Part of a small language model's weights.
Size: 12 layers, width 128, 2 heads of 64 (1 for keys and values), MLP 512 tanh GELU, vocabulary 5274, 2.99M parameters.
Architecture: learned positions, biases, tied embeddings.
Each number is 500 + 40 x the weight over its row's rms, rounded and kept within 0 to 999. Layers, rows and columns count from 0. Numbers have three digits each. The size before them is the row's rms in percent of the matrix's.

# layer 3 attention query, 128x128, rms 0.299, rows 0-127, columns 64-95
102:489550513508484508431509553487459411488569520457484538511534488452528496546511465524471512563563
090:547511480553483518544478508439507541530537524522514525481508496473473444436473563446631528531488
119:553506535509489539551476455470457492553482472536510487466481481482535521496551535486530586518497
092:486519569530471569426418533552509435451448495520467505510463457464557452579520512505502470525522
100:486539538505512492529499566462507481570542518517516481540414473467617490546522526531517480429510
086:491489512501463514502478503515515556501529499482497495486464509544415522469519453533595491428521
102:533560480496549462496504603559513476517435535558557535490472506477569523458512588439510454524504
101:472465568520526569452495516530516436467540547422489577493514477450479517473483500531521421509483
095:491515573509502537515470446456507462543481526490532502514496486557505465519445532513433536499478
108:481399462514468433500544437569483550532607535533469534461489424558485577475496488584447528519485
095:556532422452410464514541458529505527539513490478462476487508525493528491508464566519597509496472
081:458520516484535491501533448560572481490599520526495494447534439478512543509455533512459450519518
091:496520553541480526449541521522541497507569461434510470572487476455495464501424478503524405493454
121:515470488431509456524458507489522475500452506517425439462466515482543541557574523501540558449557
084:546501489582486570526475445504443388502519517465517456564526486483453507534472560449500464491553
077:464540431502468557550485510508473499467468476476485558430474484510454538517509454546502506545444
085:548512482500431460459476451476501535504526511538497518476509502485478430539606486508516520472524
094:506449560549452480504464446512425473553485453507513513562519511397451488462482468475498520495481
108:498475478451544532530431482469511510510411467522511457488528532478516551536546572467499402476476
103:514476463496504446494521426361500451556464492487522514502498492463527491519475466461503443530445
084:418511469476454518465489478500463468520452529557507508522503533508518518533518490568466544525500
092:457540524492496579429459511558492432530434448515444452484493450536479511527425468511412537538441
085:451559563594465483501499540563600479584566518487495495520471470504504488597490501464447493476509
090:437526507505519476544473490522501473482414491516516443474487459457518504514423470521489453555554
111:550436463451506506509549477518481492458432436440518422490489498566556582472496451421504459473494
096:430518444497563471508491522478580483449517465562474472451499459539461527492465467489582549465539
105:488514553496506433492516463532488536434651534472477501517490499529478530491514490529498470567566
087:520532431520453473545486533462541510532522541506478489542525550503460548570594462483439467439435
102:499518580536495504458447508535510487561542520464473501489479445489473500538528443516428470483473
108:517469539479504569504522526419460426456486417491494497591459502512549487476479511473476495528524
094:514445510495528637563497521515528596445479510458489490516500559519478524475499587522483500428538
107:492507550521477507425539483515458467469416454503489489474521483516563489477497494461481488473463
100:501495483486460529488498530508384515567522529563495499463478517422516549527608480498477587539474
097:507535469482479489546535420502532526550462477555458443462521514521578544482519544493577535517575
094:534477490529520447526605488515493476521463524417527567472543425478520549480423512514564467522519
100:506513476427479552477451496452532499499508450479501548507512538499492495500546477564543448495448
108:522477499457467538487541518440474481520488427505552479537469521608484499508537495487520572487564
090:497482513508507496512463485519506530375480445532553468545490520506502490479494426469508435499439
092:546488511560480570496451516495520464391536477481509515537528530468438490479533455451505520582490
102:488467440519411490517505462436492518561449457493541500544499523484476498511572457567516538460477
111:518527560479440474527488430541500489483404491482476386469494490508555489556477520547502560525424
095:508536463444483487581460521448504458555526610511491545559468502519499508478567426519466519486485
081:423578502437536465503462580518554494521481491504556506469486575509455454443549480461528520564446
103:481434598590491431463532455584490516583472536436522497558554476438545499511492421478426452524411
094:471619519516500516505504508445434512536537420527512497513424548499506533512525535542510513477530
098:501451568492393518499516500513495564598477541460584505442531476515573510517487545456462436454483
089:518473504510496450522490459541477560503513539542511564476493558484515515491489532484498493533469
107:510454463424489485483510541488466489465434435498481495472513540545522545511548465468480562456528
086:492505473527483528511524527441432536535496539550544575480463479545436455513451538578524492520463
098:481482487495520548484466425574460437541435419439516508503461494534532550454433482484471440476492
123:532527494552487449479556437468538524535519451531407436496468482468544489493565523479504535495498
098:491455508475511504549530499526504526488457568555507518480528529531540469452517599463541519453512
109:485495574551486417487536447484478455493540485561458459484466403539511516487492493428469470537433
081:476497549521533544508531486509552506513485482451484618529475591476521477446439541527487504510413
124:499450489475496518537464511462537557519465440578543415487465507436552449508580479479484427440542
089:525479501481477494523550556484487541462457455518532547498496502467498567518559490495448516530453
084:509502460502528470488520524480521495444456538511481522574423521478502443491439445463577497447484
103:473521498486451533491418542427514520474511548488502494504504546517500497515569488480403485433504
100:504509508525561483479475472461530560502533493439561499524586518451531567449528526504489466512499
129:476460487430568461566521509508547577525378507474452453537502548523585498480548543540533507426518
077:453417456519470514488470524474483484492599524526539486442469516506439548555489469530479552485435
107:504525493466477546548436497463551540477409523510516513495510562482464491531502530499545497541501
091:486499464488466541457457484461446540560503517522482526467521527527478504499509443489485547447483
094:482535518537560504569502528456451489487512498549504508488476540471493472403559588447489500506437
108:426489510532543515422482500500476474443516504463471552566496513502503456503551461527477535529586
100:535489448477442438533460484435472506597460429456497528495500470494525445492472451422569506545487
093:554584469497475473496496509495488504454543489516554445481521559512425546517519491542523534522490
089:463486517447419520439491497517426449539495501449458532523563493502522443462542529549512543503534
096:543476494476510437492477550528536472487474578462531493516498483444529576459590481502467386442558
098:481497524544422445490424475426520530436485509518478468473432504594451547496441463563517479505458
100:477495544488558517554511494533554520510525456480554508517475493470575452566440471536518404458488
098:468480490622498445424504530535526440497464482431486460504511520592509501509465528471501473462468
107:415453473480463497434549464484452516515549523464478508529540466519495517523514545511473434545484
097:514413498421433478466550482566532512445525481496494549483471531562505428529484438537540451481445
100:566474494538451467537552519454516489471584491452534443549501452529520581517430531507447513524487
085:528419507464431468527515471505490481529557550505519511592528473478441542569481543418508427490433
095:516501462508497513497485432525453439513498424454480512493516502427492522468529604460551443546534
096:494470517463521485503528516497495540462501566457530465454458506535539587490476535492564507464476
100:526524455557482544481506509452609500557455528473529510561557466516467472518464491479501514452551
102:493513496461491528437464495506461558546527487452454489501510511516485489422534550516449527499488
103:499492533474431460505497501522530487437505523576603507476490548471549476532557438505500439502514
096:485492505468523477548515546549506518519461487484460442564522511443531469477525458524531494551540
104:529408464505522533558552482518476539513471548501486573488459500493540492508545493491599413485414
099:498465472501514491520505528536485521554461533423500474517517434449548480525471545548518357516484
101:425503488492511503455486454492436454393550473504513426491483504455493479498500547504481509508466
111:536537437536475563438455574574536436553398466587428430503512469480462483521473524496416502518526
105:501501428519482504463561536528469545555413534410532488511595520526510524482477512462510530442478
113:471517577516467469554407533496573506479533475472538481539512460474497500496533497516466452491548
109:514512467506567511533467484547488459501412558431496547481484503555445446507525460473579457584526
107:533457498515502517508526515501557514493538496499504459541413536548504472498600540459428468494547
084:494488580524600382518532536479594477445593530470535550507468505510499551511494518530471438499506
102:428498498526463518526494496444498554514532460429517518465427520492567468529469514485499483513513
098:477502541486532501478467517487487475455524486484438537508537538537465460531430487559483503524538
116:474495465481498479504531504465550513486551501478541499515526484528493497515423475549468434486591
110:514473521563486496443488513605493499423543553477481559548488513537493486525462519503553461501475
100:511555494504486551438460506544459494550478477466488547541499473527544549490464549508387512490444
105:398482527517469566511525456475421456456548506475558536487466499466488520529536555438504527532420
099:550483488536495473513538475432552541565543479540452560476478485575521599499505422524527519484539
096:500586562494509566516594443481450529582452518467466571537531491522477458484485516460514551528502
099:520517419521505520479478493518465532502566476495536543532448544542522565455504435442549499449493
100:526439507430461437537494508534502454415523454489498507491499485576471513469533445471536528457484
106:520572477528459480506540502468507502508476561503532585578517521462551512422450489508537482484480
107:514485475525430610486460459472548506478529512511463531512475577540412474488469445470493530529504
095:522534536515527450509472428478523567506500508524509505472427587483499544509545420469530529483456
094:475535558531479484492524405531522535470508517514435472467429528498521436496523506491471537497432
100:531543535555485474563613464473574536519505589477452445546530465466491524473593493534443557538551
097:481381509474521453505518528512547513509484519560531509510496533538433439458566478436529486585458
105:513476462508540508486595476467493537495527498566523513598559541504485523485508483537539492481457
104:535548479499510516513498482576521550539491483506530510485485416487567458531506487522478440453456
100:562468547530468428544507488513566513570421543471546467586552419489550465503495556517454442533491
112:545417446532479522591500482479520555613508449507580479513439528509531509524520511469460510527445
102:549443444488469565436503484527440461428538495481526540480473560503499511514516473466509497436548
108:503556547596464544540481549567525515546484543425555509564544452476410503532516521534476561528479
102:475500490557509535458520500500414484546484419470480552537530388447476510526473500502443489497574
104:462523522530501445493530450477524575511453511529523511508455488505495548473498568465522618507399
110:497489488413502512446431498547479485512506524490532510471502563480430507522480513527470608475563
101:460524539489538423466481459458413506492475472508466484509483437512487488535435496525520535503533
098:472564559522477511544538451463529509474466558595478506479468495558476484495474514540473465476491
115:560537463483478493553491523437543538485464468518588539525507535501478552492569470446531538483495
111:512498523530532559457495428454446544502501571498481503530532500395484513532591449533480531487533
111:451547431510460462470483460460458508422474533487453512489412548501466551515444504510472522504482
093:528537399459494520425467480464526527484480461512460512536482505506532517488593520479401620424484
097:435477502473531510536522467406475476473497600452574518590521559457506484464448533546498480569439
108:506465449461549437548530519499555519499412556433549434547517479506626523532498484491528510535503
102:468442481422525427502495539461489492548527527543442480502517421538535425526516500533522503485471
091:557575463532474484489506540402523537457531515466538554475517597489462505521487524472453537500528
097:562494478458465554477483479578505518544527491485538514478464479500531502408538532486558562479534
099:475488477570464450510461502450453523460441503549541537526505486498501523457468563470523454501411
# layer 3 attention key, 64x128, rms 0.288, rows 0-63, columns 64-95
094:498526536496491468491494462503461482507525540432531533530567492450489491538539484500476545536458
099:474531459526513581503475562409572517479465509551445481454468561541466547525462456504491482464486
097:539496462447473532485496428569558541456462542526500492486465538473448500465491554527433511497487
090:420639533494513532525492491499477499530518453510512504508569449420436504502598523529552505497460
099:478541486530500503445478509445500451480536557501423484547529481461495423523497457494497440481557
095:436530516422566553496500501513433555424541562560515458500462516560573470549495457503590547580442
104:464468490450558532485530547524527458533460568404517523474532509527509506503439476473534490481516
099:428553536506538508496541537495479504451468458467441605507533505546596457539428510448502534477507
099:473521474497538451514473465459457503515535493522489527568535492462481490477483516499502470539398
102:502563549489472462469590446492507512541572472575480455524538590510470484486417553505464480528442
099:538491507520445509539535475511546528484615509467410447580606504488497490490459494488529507505523
086:521511523500538444512538509444481473594514544520523477509467563444631472523544493537518506527477
097:515414451507471466491463507480468505546540479473555531523506530471525557461508550499502400523567
110:465561500520564491522483488465501467457581553533520519470531462534545468495510473569559530455521
095:505553573492490500483568485486591534464462484497463480483520483495517439534463471503429565527569
091:440503510475494474491517446531424493477567496588448509556538448446471451513536490445447527527448
105:467388542478536480517488523542550510480429467530542493502502564480464494505535498520508494354515
099:443526462444489465501521564511538538503461489447511436439554536436518536473574632477522514502467
111:524479487463596575476502471488489494492493574485504508479491539575540510463530533443552503522550
098:493494526530566509505526446554594546499498525442535521495532459519566567502515536539473541463581
103:550499512556540468467426433526514501487529483524393551485418542500532536475477432533478483495463
106:463471547505471468520450502478532482481478535551480530505573545445559557508485496475415495484451
099:482458508521542564503484496464551538582459500485468547570484556540563410509540527485460467432505
101:504508474526507445501464501487527476511542493432517516497534522538533472505534523501562479435560
111:472484496470530546519388509524511498512530539435455494429540398512464415508522483487572502479529
094:524481451454601545547516561527530520489481445539488505505520458537475442489572476511456454506560
088:564475567509497475487496461467482490513452518493516487513498518503555516550434537479552477523507
100:572549503540536499501481508475476451513415404483593553503454547482537504565439547531496496497559
102:448443533508498459521504515446459484455489465506565493462543504494459447534477501509512410568460
107:518516502485495535554527504403502561494576514479469483505478479478442484492412509531562428455485
098:545513526525509517473531545562493445550589503473511488482479533603439452593490596437501475575464
097:504604556532488547540485537449509524479574461494444583568496509560482529467501448505500435476497
100:530510470567473529503521490490434455502481513490514523538454446443479536476438483469514470507442
103:492484531483463506460552503448491506560617531473520492502490420529480465509471501495517567465565
092:462562436531501541565435485442497485523493521441470492459538473485490449527468525451519436533580
096:530429503503602495466512547494457451479548478482516488492471526476491499489545459483559545514523
094:521480455475521559499516568477526538481572514509503543496436506496397445476495521503480542534512
102:500453467475528434462563484418539564537502519499539551523488462510511552490500516463493457435511
112:495464483460507549438513556484516473426540455526537535492448487492493518491474532543518534530493
093:520509497507544545482492523420443481473549501529531513484436464577516465478570466421486527534485
089:483536496486532509513510468492500518505522524453571492473445580539423494538460593465586539518533
098:519506451466505521435502475449491540563526557468462495568560477560503512494525485518548523525493
093:534497428433546501538548460451518507491465523523506554492488543534466484487586452532585562495517
115:467495491460494454515473456478516553573537408527526514451537525484479526458496543513466484486495
097:478495554501470513510571490452487540447450526426481537560564501555492552485520433547498422509531
099:469539491491552520521500535539556416528451499486455517553511487534508489466458463465475507442595
112:548488370471524543473499502406530544549503453466512501499460538524540517491500447461511581447517
102:564442500483469560476470559533534472478596543490424541548410461559480501512487489457443512487503
103:544524467556398487504492452479598497513509521414500516477526545461432468486517482524541441534482
097:517516514492466442447491499503497471490558482467454530445584434508494524480458517417462418586523
107:464531477553454419527531424522492453517461594518508579505498476520508540492485423481425597480451
097:487564512514521499427524564512472506482552519470495538472481532496489497518556436539494554466470
095:403510506491497419515486471492509507517527455575464468512525511436523486476483433514506486466521
088:515499408520525563520430533455489464456488488599463491493500497579492493453446581488478519435556
107:510473518488567525517455518480464546472486498425484455576456485566506477513548384505479557423583
110:515482480558518467482427543442499498500543603475515516543535482452498571410598444524436529533469
102:513513491483580567445509528566459487435550571544483564542446501546476535498465533541451474568435
098:531545547509481512459447550429509497485479386538496423520536501440499455453543496522475547486419
102:514540457437538429442517477459522509467467532465497480521487442413523592462521497433592442556578
126:480530403478584579540562570522529497520533578458419412574487461520533441482482574500501556474547
094:533496435460520521518532455532528422491470384531469525499494441548513488525614454488486542489536
095:507535441517520582506517476506552490386577518506565499458449569481515545542582485484495484443506
094:544479478536535540536519497535475512518547463505542500559456521562500525410585525466532499501470
096:539433450485489531462521550465463518534556470510524496450455521467488469498410496460477522507485
# layer 3 attention value, 64x128, rms 0.32, rows 0-63, columns 64-95
098:471428537419434482500487493434440540489514495462457524627472523525471456466506594497546443536573
109:534500545464510556501484587534476477467505613515469490479584524425517534521483520532448464471478
102:522513528484589512503500569544504534538510486490540543558486536560510390439478570502494524527472
098:539514520509515458550535493541540462418461457541492418475501391456544505502370446526556432539478
104:470423450517509514525459522420506545462495477563512569505471506535476476512478504478442511472516
113:418454477455490541504547440451465463468476489546428474437525569474593502497489508468501470522527
103:505505518446510469553529538534486411499500501461503402416533511500495435524463516500474521458520
114:489519473524451505449550428447546519474454511463471493507480465469471442433491522506510458529484
089:543548520532500446439554501492491540614499494463527529546591537488546503555491527514458516501513
092:430471473535530469535462490571435542515453508528479505443466522466494442445433527522487410546536
108:482446515603458464404566541511490584494490390441484506454540531534518528499506435524509514473464
103:503498533495470525471531477552531510507460578523504539459562419483453493523517453473410489502526
094:465566520533480541469501512524566470560390471543438515464517485508577442494512478410535503486495
105:468478477517486492465543391481490547539540440479575487517520491523499467512513516447412443447506
117:533476567511530518451494551404470524510481549578495501481510478476491422462527395470474447471558
100:453478506508457509584547521464511487536561499489460550558427507488506480540551570472487519475398
093:547548529496548536526539456454585453481489487450483493480519551506519507480492467550449464507454
103:490502543491548515512548504576563535561508484520531491444495550489406534531574514496532499503529
101:557466519504496510527480509526416451491532466527479498435519523450539442474519483450433523564588
098:485511513554513571506493506501397538480487420543458456465507450512552590416444533520470528433488
092:464513465511528589517478514466507500492553467528482564479481491482505494488502457517461528552586
097:510514474508532492469411397543504575548482494452462475507468568453522460473463498481471521505437
098:544541524453527484496467527477520493448422424526531457546525512546535436504540499492484489446499
093:585539520513518540486524505534514540480484437519433464420488488572466462521463512526480549478490
101:515504476478526471499539484522425511450462571577538466529463515523536501439465495530469471493543
091:509444479523464426521534488543460466551547495467552498511550470489595513493585465455486493525541
094:529515468456438545466544482519453516524514503515486492510513495471487531475538510543516473535423
101:458444476483436495421473532497507503541567458553515538455514526543482473508570553499560561510502
113:456506482483470476537505475504551451515553506396481552518513462459524478519486505586472529572478
105:455489496551520493512490527469483486495539446515432462506493439496466539494480482576453449608432
088:437428518476466508505535480470488540453492468442515575553534502562492453522476518501464514567464
111:540500501453386548529572473429485477454458541550518528575486589436534534521484502541480501450486
095:478424468505530487460496455502532517531562494484497485510516489581476492546437457523456545537454
093:526474561518491519501504498565457541531469409562546460551452488485499530490488517484505543526525
105:421457482519436547514459512494482466470526475520485430483520584452455477517482555465547504481455
099:516521506539514509439555524498467436487445583499499546456540533480443508572588463468489487405489
092:514413474470535526526584500509540523511436510555511447591481501506529505505475493555459489559435
098:456520508561485538573474592467502559590540459447554471501535512489554470574473512467432515535547
094:496652525457518479542426552497501490527530527542552425515490505513481475448532482451474468461567
099:512516494497510503514489405537541455546537509500473503485434536480442473492522544472472546496480
097:437535497520492538405404436512424473519482493437501510482435433467498455487481543455534448568498
104:472499537523444510475505537525535521542499411515524482488532380548496502458564497534541438497473
093:486480514564481546431539477569480485493443566471496463440490489529573576476470402453557489500484
104:465516523478532526521459489503471503563587541502516507518439536543490451527522502553519490541506
108:537498480542523480443523458443494548400537480509558506444469533485486478511512536501552473479536
097:600485601465470474477418448534573549462515461524560522425481525564467454539502500507536521501558
113:526497498580505504472452424495492499479511537510456456436497382476497586548526539491479571520554
105:402503469508470488488538490510481515483583409550559513494497519526506437522415436469554488485508
098:538441423503489519456552501514518527479511403494476549541551530494522493499411457529542513471469
099:466500535536523506521513578470457521483525435536470440499459527495501461495501572482497487516544
107:471490521505454576543502450521454524509526457463527496476498486524528505488530518476480469490500
091:574513505488515473468527530514507493490513526519498450396545550509532464549547582496489488502390
109:478475478507479497489453481453491480571499471499489522505485488566437431399500494589443480548420
089:488495455493522569541494506481553575520586479603477491503490477503574492540485519515485581525493
099:486526466606490553442537517495462537549426540478469495536517477505523473539541503542471506471469
105:494514536455503455469488523522468472527466511441501487473472477498384539521547442463539506530447
093:500538487467515543474479458532551536493486469483480448559521505439553603476535491513474509472472
091:518505419473469502499510497509493537589551467428433558426492417492446498501589478509508525495512
107:510432564520520441486479475409546463459538532517415519453524482514509482453502470497520596471518
096:517529478478510571508544502558480509495502513519543485462486563499511454499527510511541560485516
098:504567518458476522509460558433569490527495536502532425545603519489483495474512554509492559473472
097:538553452550519508500560547532560527520492445560496590505525525495525430436562511448444482431461
102:483577427436565523465546449581555536561413499479496505561499521456513573477526511495477408523480
082:472488470523515466512467512507496544518520550408519468562564488490535471576541441491449502445508
# layer 3 attention output (transposed), 128x128, rms 0.281, rows 0-127, columns 64-95
106:519560498544472497479441447538508442500494483554532517433471492467483578481464463593435570582496
087:485527473496424524547496519486548538532443554553519510515471434508442464504486487491471537482505
108:493461529491454555486508456507531487503502487418504557526488460436530561559496483537514465470557
099:513562490484524566531482453492479483537526521464541473435461483514454447533503526518475592506432
107:467510481528530534478512483509478465497539460483557545513474538470572454513498480514593460484551
076:486443515518511537484579471476531473469544494492578515566450500457511501539524556493558541481583
103:500480527530439508457535470462601527516424478512482477513536466493534502481449497440493507463483
104:525503450489513537459497517499443517461568508512495575446505536515441517522464395491491504549489
086:441432519550477428524493453562504527422500462516484481432507428512514492384530491555532506502442
089:487508481543427569488514556486546482507568519451535501633508494488503557488552531450478475468477
094:457601486486525436469440452525498460564499563496550482516484485424545543487481563537508546415509
100:517455490466546455504507499425451476479497427500503409495437570507505432486537513518539529510509
081:525478561546493466522510557454521464466480482512475509524442497545497502505401476471501451463498
090:515449437442473535475565559479501510423479455541465503474480498560500479485520470508569584498478
085:511480530523481584533522428525543497487456525423493543462488534457516614596491590556488534451530
097:454548495509509468436444459540490440458462437544439495529484514487510503494466505555520500474549
097:504513440466472489474502588529466528463457567508473532550469521519507530445497601441471617435456
084:482526474498511481515548522592556519512475600483493543564591504585536531441485490537469488437417
086:433464535508545458552537442563552565502478530448477459492534438522545540477552517586448548458452
100:581566456488423460490506474464545472547564555481487510495436567481437464610511439533520433524506
109:466495557543494397509557488575519476480531538523538496538564545525527533484466443514494469536459
098:493501443522518528488577598449501449458487481522509612478468506563427494530370447498488416496476
086:509560563496481531514530509490445521535512504538494568542535469524487534515473405579452528488501
090:450449467544515434569454468511547607479482535508529526499441539505497550531551439539464489480474
083:500568531534473520486437536453502400568525454512582434451494518502501521561486426405501476555534
096:466503523503498583527488566504576546430492513469551469467497531464466448655491545456471476520429
089:491438514544556555528486512517465397489462462529527495499504509545505434572511457453483516438497
103:485509552488528478527499483507525479525434488513476517497502562431551567514440531500540478503478
076:513535479518471425508544514495461505481485465499566453482512472567496542500472453439482529507535
091:497467513459530507492495454533505523474536516464502477614463457495542415512563478476533540421458
092:499540507510539555485397529521479416488508488531441467513455487447514447440428482551570563487539
089:508438529477547570491469558544501534484558469537534441432469475545490473448514505495447474510461
099:491514525501545516498442506472505417398544470460455474487451473434488459457596551441497509518508
093:506516427474474497506489520477448508433455499533453609438505491551478519396424502511523470501506
073:550505540472482499473539458451478510573491472493487545466524498506510499482538525479510389583518
087:505424522408514454473517495484498462537535454521495454536503449490529517442581517454489514538472
093:491556561525485482483449527500440460386566518502548570509522562445479461485534422550496470463508
096:504492512453525433493503463507538489477509550447500491465499512491463496470573584459589526470494
101:460452535509503432432514562504503420489489450491497581486568495545541548558508514558519473492482
090:503479441557480510457506609475514484458519514509504533512557559554490440477538489482553428529533
083:483460488475479489558590541468524472537473474523497460517521545499577568510558507527493423478566
078:491502459526533515548471483520494465434445568475419595459491569516505514493482457511528482487489
094:482507462471494527502537532494546610474523465484594538500489423467481439496568554551543413504447
104:484468465504496509429474498508506488482485543471486526506463462389474594523408546531539446499518
099:470553452501484516590546550411546550553458465465484472460549480452544517523507529558512539479508
095:429573452530453514536558565476518504572485462496507474510563498514455488496433558488481477484531
090:443513458468453507491458483511525491540430538516464495500553491521525485459428489560523479453528
099:556494532447553531509499511545544515526400514466457495519544505498547518492520528535461457513525
099:501503562503498494510478414470515455490428537527516446508410518533520453491516569548514515512514
093:502536505491478455489544471449476473502505522460500532546474534522571550469500459472499423467541
087:487463506479483485471461522515537529529479437516478487470516473460499493455521524458473466482452
090:473515502487524584502490476496521543506538552490529576626481480475486533490526459474486450517496
105:543495522517567536439489515566474498368449513493488462486462518490501503549474518529541461492460
103:458519482504536462506523458479455515448447557438422528500547521495485497439522513453522456484463
095:487471489504564399562522527479518510514557522475546511518541489561506429507479519502526457559531
096:531530424457478560501479515523528445469502446498514517474523584530547484511507582507506538480613
103:485460493517491472492513583538405436562484520510498542420517494501441492544549546493538554564510
081:557502581523453523484491406464418487418463510553570444473427501560542462492489501449459536450511
088:548485501436515537465553487538497479571477499511479494508509538456492455525477563437500475510582
089:504492486477508454500466463449442551447466487495482482474468400478538520463467490513611486452486
110:543444515481511493474521485536495452542522532524512593485467490459519528526492477446468427514492
094:474465523507503431508502543453429516473472506521466402473528499518507503524503475537466542529547
103:509478483486477556503445520433506525477440502488524535521501492524480482538551457549514500518491
084:416532459481541529505502520473540512515519487480476488397544486507515500486444590546592470513540
095:522536510488489541513492549479584566549474558498470493539552523494469520584523509483444500429523
119:490468482557534491520514479447472509491512488451497533441437501549516540427473523528545512483460
102:471527481441500484433402510484465460471545503605469478497490491539507478540551474498503545498417
103:493461503529449436493542454468444576500542489541492534564547546491488506542621522517490553440567
103:506519496519487457510473500507511500506494611495486516501535444434469506519531546530449491531509
122:547528493509525476549401514536591521518481523383502507500515535556463487528538481520537412523501
105:520568465438538531481451474409474520614528474513506530548466492486503537566575461538478517505487
111:462465507508548451523519555532517476519488420518550435478491536535496485512561465548561509478501
092:472554520447501610582431502461485503466462474592552463463476549439463514541490525549475517493544
105:545506569497503482527505475467471468511514620529478509423488508505513491515516429506483518455460
116:510451540457577535563471526465457488476484550486456448492524488467488464484540528526562472555525
111:501522523490545517512481485507466542503524493567529566522473514538562555536514508473609486476358
104:542438506493480508471502458522458546449630551569533516486539572503428535443534488495467445531485
101:439546501520522453520430551471555433504463521516486492465563531478451538438524522512530511524498
122:473476414526521454531505460537489487518519478491537470476461532470424490479479566489555514550427
099:547438498500493510510425534539457542507478499423502579453562509455446499471524431478498538434529
097:488519525553461511538456480574526458554528462525481482474493490485535472559541492503564401533457
122:474545550498470467465471469408448524490553436487451478497455480447492526545472465470512465457582
109:550465512475518505509563472455511525462487545527528504578485517432472504500456496504568455488428
101:426488570429500518527498531461549488479398568531587527480519429474487505488504546508502528464517
103:520460430491497470471533478541528508520390533469460495526511471483513506530499531506527516544485
108:537509576473424456485530484536526469506522519501488407502576442509549493494567548523508524494524
107:483431499561563485537544494466487432465535504510560509518506550477518493451558498467544474553494
099:479535552544555543467536560506458467603473459489516473549559469469524502469486513487518478509497
110:441551508525436494552514433444505539518464482459490544543447512505439449561577548489520554534465
099:520568453564474480486442492458537447490417518555452507487458565553546475442431467574511516487527
105:494564498477489476527545517441651531502457505542545505446478445476471477474465472505480471509526
103:479548538542487491479497524502475556444502515471523434467498422501523464434449475515449450510512
119:543469454514518505477415488504521559472506522581483446450479594459484443476553471541508457523508
117:496500459503502508461579521491557497557456455487548511501510572449483463510615523497503561444543
089:536452465463444434377564506505493467470533530542477535509564518508479580506611511511423484447525
111:527474419573514430484475481547519422486483510428483535485515483513459449509492498460553575533531
103:483469458455474523529591515527476535575516521490548465535541422487495539557508504467518524466528
100:456501544468539533462530459495557490532506540375549448527585488462454494567519477550541510462419
117:491520582521514480515499497463493570537491572421527551555534512518538524422495399497486560497548
112:560506464532520492527522511446518499524559494498539501450436526423523506447368493511529533494558
100:518558498555513540442398480473507506515479441433422529478496513496476466507556497492522527555561
105:417524506503523483484552496500495506458485480558454505509564485543498575485481394540470528551417
102:492477477469497608522555415487478511528483544463506522487477557529478505458471452488517489541460
102:511471553508536426515527556469484486494561447455495452527479492494566559541418501457416532443482
106:533472525470533469440569522568562535517482453525514482489592511527493437482535457555427577484474
119:515495500490570506498543503483515592478516557494515468476502523465558475470467523449482525553507
101:494485499426532455553496415531477460511469519527395444563529546480480497481486493517482549555570
106:500508572573421499523543495500490508493488431512498482481554509551506452385494459474456496467498
110:504484476515515517564462575504556466581462484465510489518502484524498435526497478475454522452534
102:503500432468562552462471516467455504500515560481509486518500445421562540467528528523525557537441
115:525462509479544506583573537467567567565531433506553533544497499543484478481496467474603428495455
103:501523538500482496502446543463419442546484534491491461522538461452502468512651526471498533463511
103:463563497525469519488388564495503465513583499497468491518519468507515512587498502441536517495510
101:524501480605514537514470517493533487499493483431511531509543459510418534599440472539471518552481
114:505579526529506457503488501489466490450530569568532488556466537541472518537508480481519574480455
104:468448546506518443537421505450495500540443427481480465445466452506538437479443460527474508486456
101:502462548460522507559494488461472491593487492482533502542531520499547493532493492513487517487518
084:506482557533450482562426487599569505459507522484568474502484457503488533498555477560546531542500
109:513457514436521489533488482558502490464577418595484423445468508504499555498536437602515503494558
104:478490499537523503528497525508514517470481487539478498546478469487537444535452508530490454493459
100:490498505459502471486433469479503530435509451463496516583465470506540471486467422448507375524550
110:430425463496564472518496570516507535512450479520420478570506522461560483520421456532482492528448
110:567489459548518500508478535552569494521530485479538444505481486501444532527468503495495438558495
106:541445481542456498491470557470521477544493561485439512488462532515519511512510437468450476537445
099:490532545532515537503429509535377515489518490539526467509500522563548548501457515477595450505440
109:472467495504543512554385429515503454523543506497507540474500410365486522540474538486505501551495
100:518509571494506504527538482499464509423621542484491414459521528543489444491467507523482514454539
094:563505499486515468544516447461440488491485490597508510465384540546504544501498493524567572498509
# layer 3 MLP up, 512x128, rms 0.272, rows 0-13, columns 64-95
128:529458495502459474516532468396584444510474518497559532590493501520476491500448530555541501577480
092:500514563526581498403597495475539473465441478538538415408497509532527495541546491505465525470505
098:474488511485549535478505479477507509454553500565466547526473529460530530508541523519506527532457
081:459422468485517510482421451514534470515476406511508485494480454517435525473463543552522507508528
092:512507528473476549427497444531513447464521420496448587518423527482547532511448507557539523513554
107:489496532535525521488431465470548500539546463469479581482434473518500459481396527562557433560512
080:482522520532500458518487543523490512539566468540556473448469501492542509494473510516486455522528
117:483496511447500506474477480509527498519424508500434527536538520490498554462477521534486547502579
120:495413512489469528455562525568474482556519545477557547507555493508563503552412467461442534529513
092:518510472463504524460500525469429556483520456448427548513510480525467525476503465463505483493462
106:486436491493471431451485507435488443533520523445527563519525544507506414469470495551569542480523
088:499503520506469572460564586544497518504444512492477523526516486512501555546511471542447519507572
109:504516529495453491494559625517492521540558487453482554489540463516545517489468425506507531475581
103:620532476533506484509513531578506533512431521513509511493539528523480483556428476518508542532510
# layer 3 MLP down (transposed), 512x128, rms 0.232, rows 0-12, columns 64-95
122:438547483460527469487537387527496466487427535433484501479485531523481463495500486424464506514458
102:530498501491472432467457521551501394515494487443534524569533556503430510411531496485469478457449
076:522509580515509433570502436488470549472487521461461479496497497528482579529557471426525445534438
095:512509445527498402459484539472512509540540474485527389447497547555490506498483442523431483524498
101:489541472535506461559484573480473574508495524528518506495499501600459457515511495499489565467463
089:456508437544448518507452486439545408495526463444541577470453459442452537422492505388544455501483
091:514512569470522534485423465536458449560509514562452478473474513532509485546482520470541508525517
112:535451531513571483514530502527444456514508489462541500456444463468509411520559504399485440508447
133:499520475490564446529417491485498444445528495479484522460476543567512548472503520468510520459527
098:493494444470514491459605529518552583445462465462540514472503487439446438537477482487535462494440
098:483488529556451458525420526504494472551469465542438493431458468565485511492590473494554440548441
108:522566502486520412466494463413505529483421539496497457501517563489512452531511526470494462507419
094:570461451505497520583453350483456509539484519568561425471450491485525545519478528512522491507529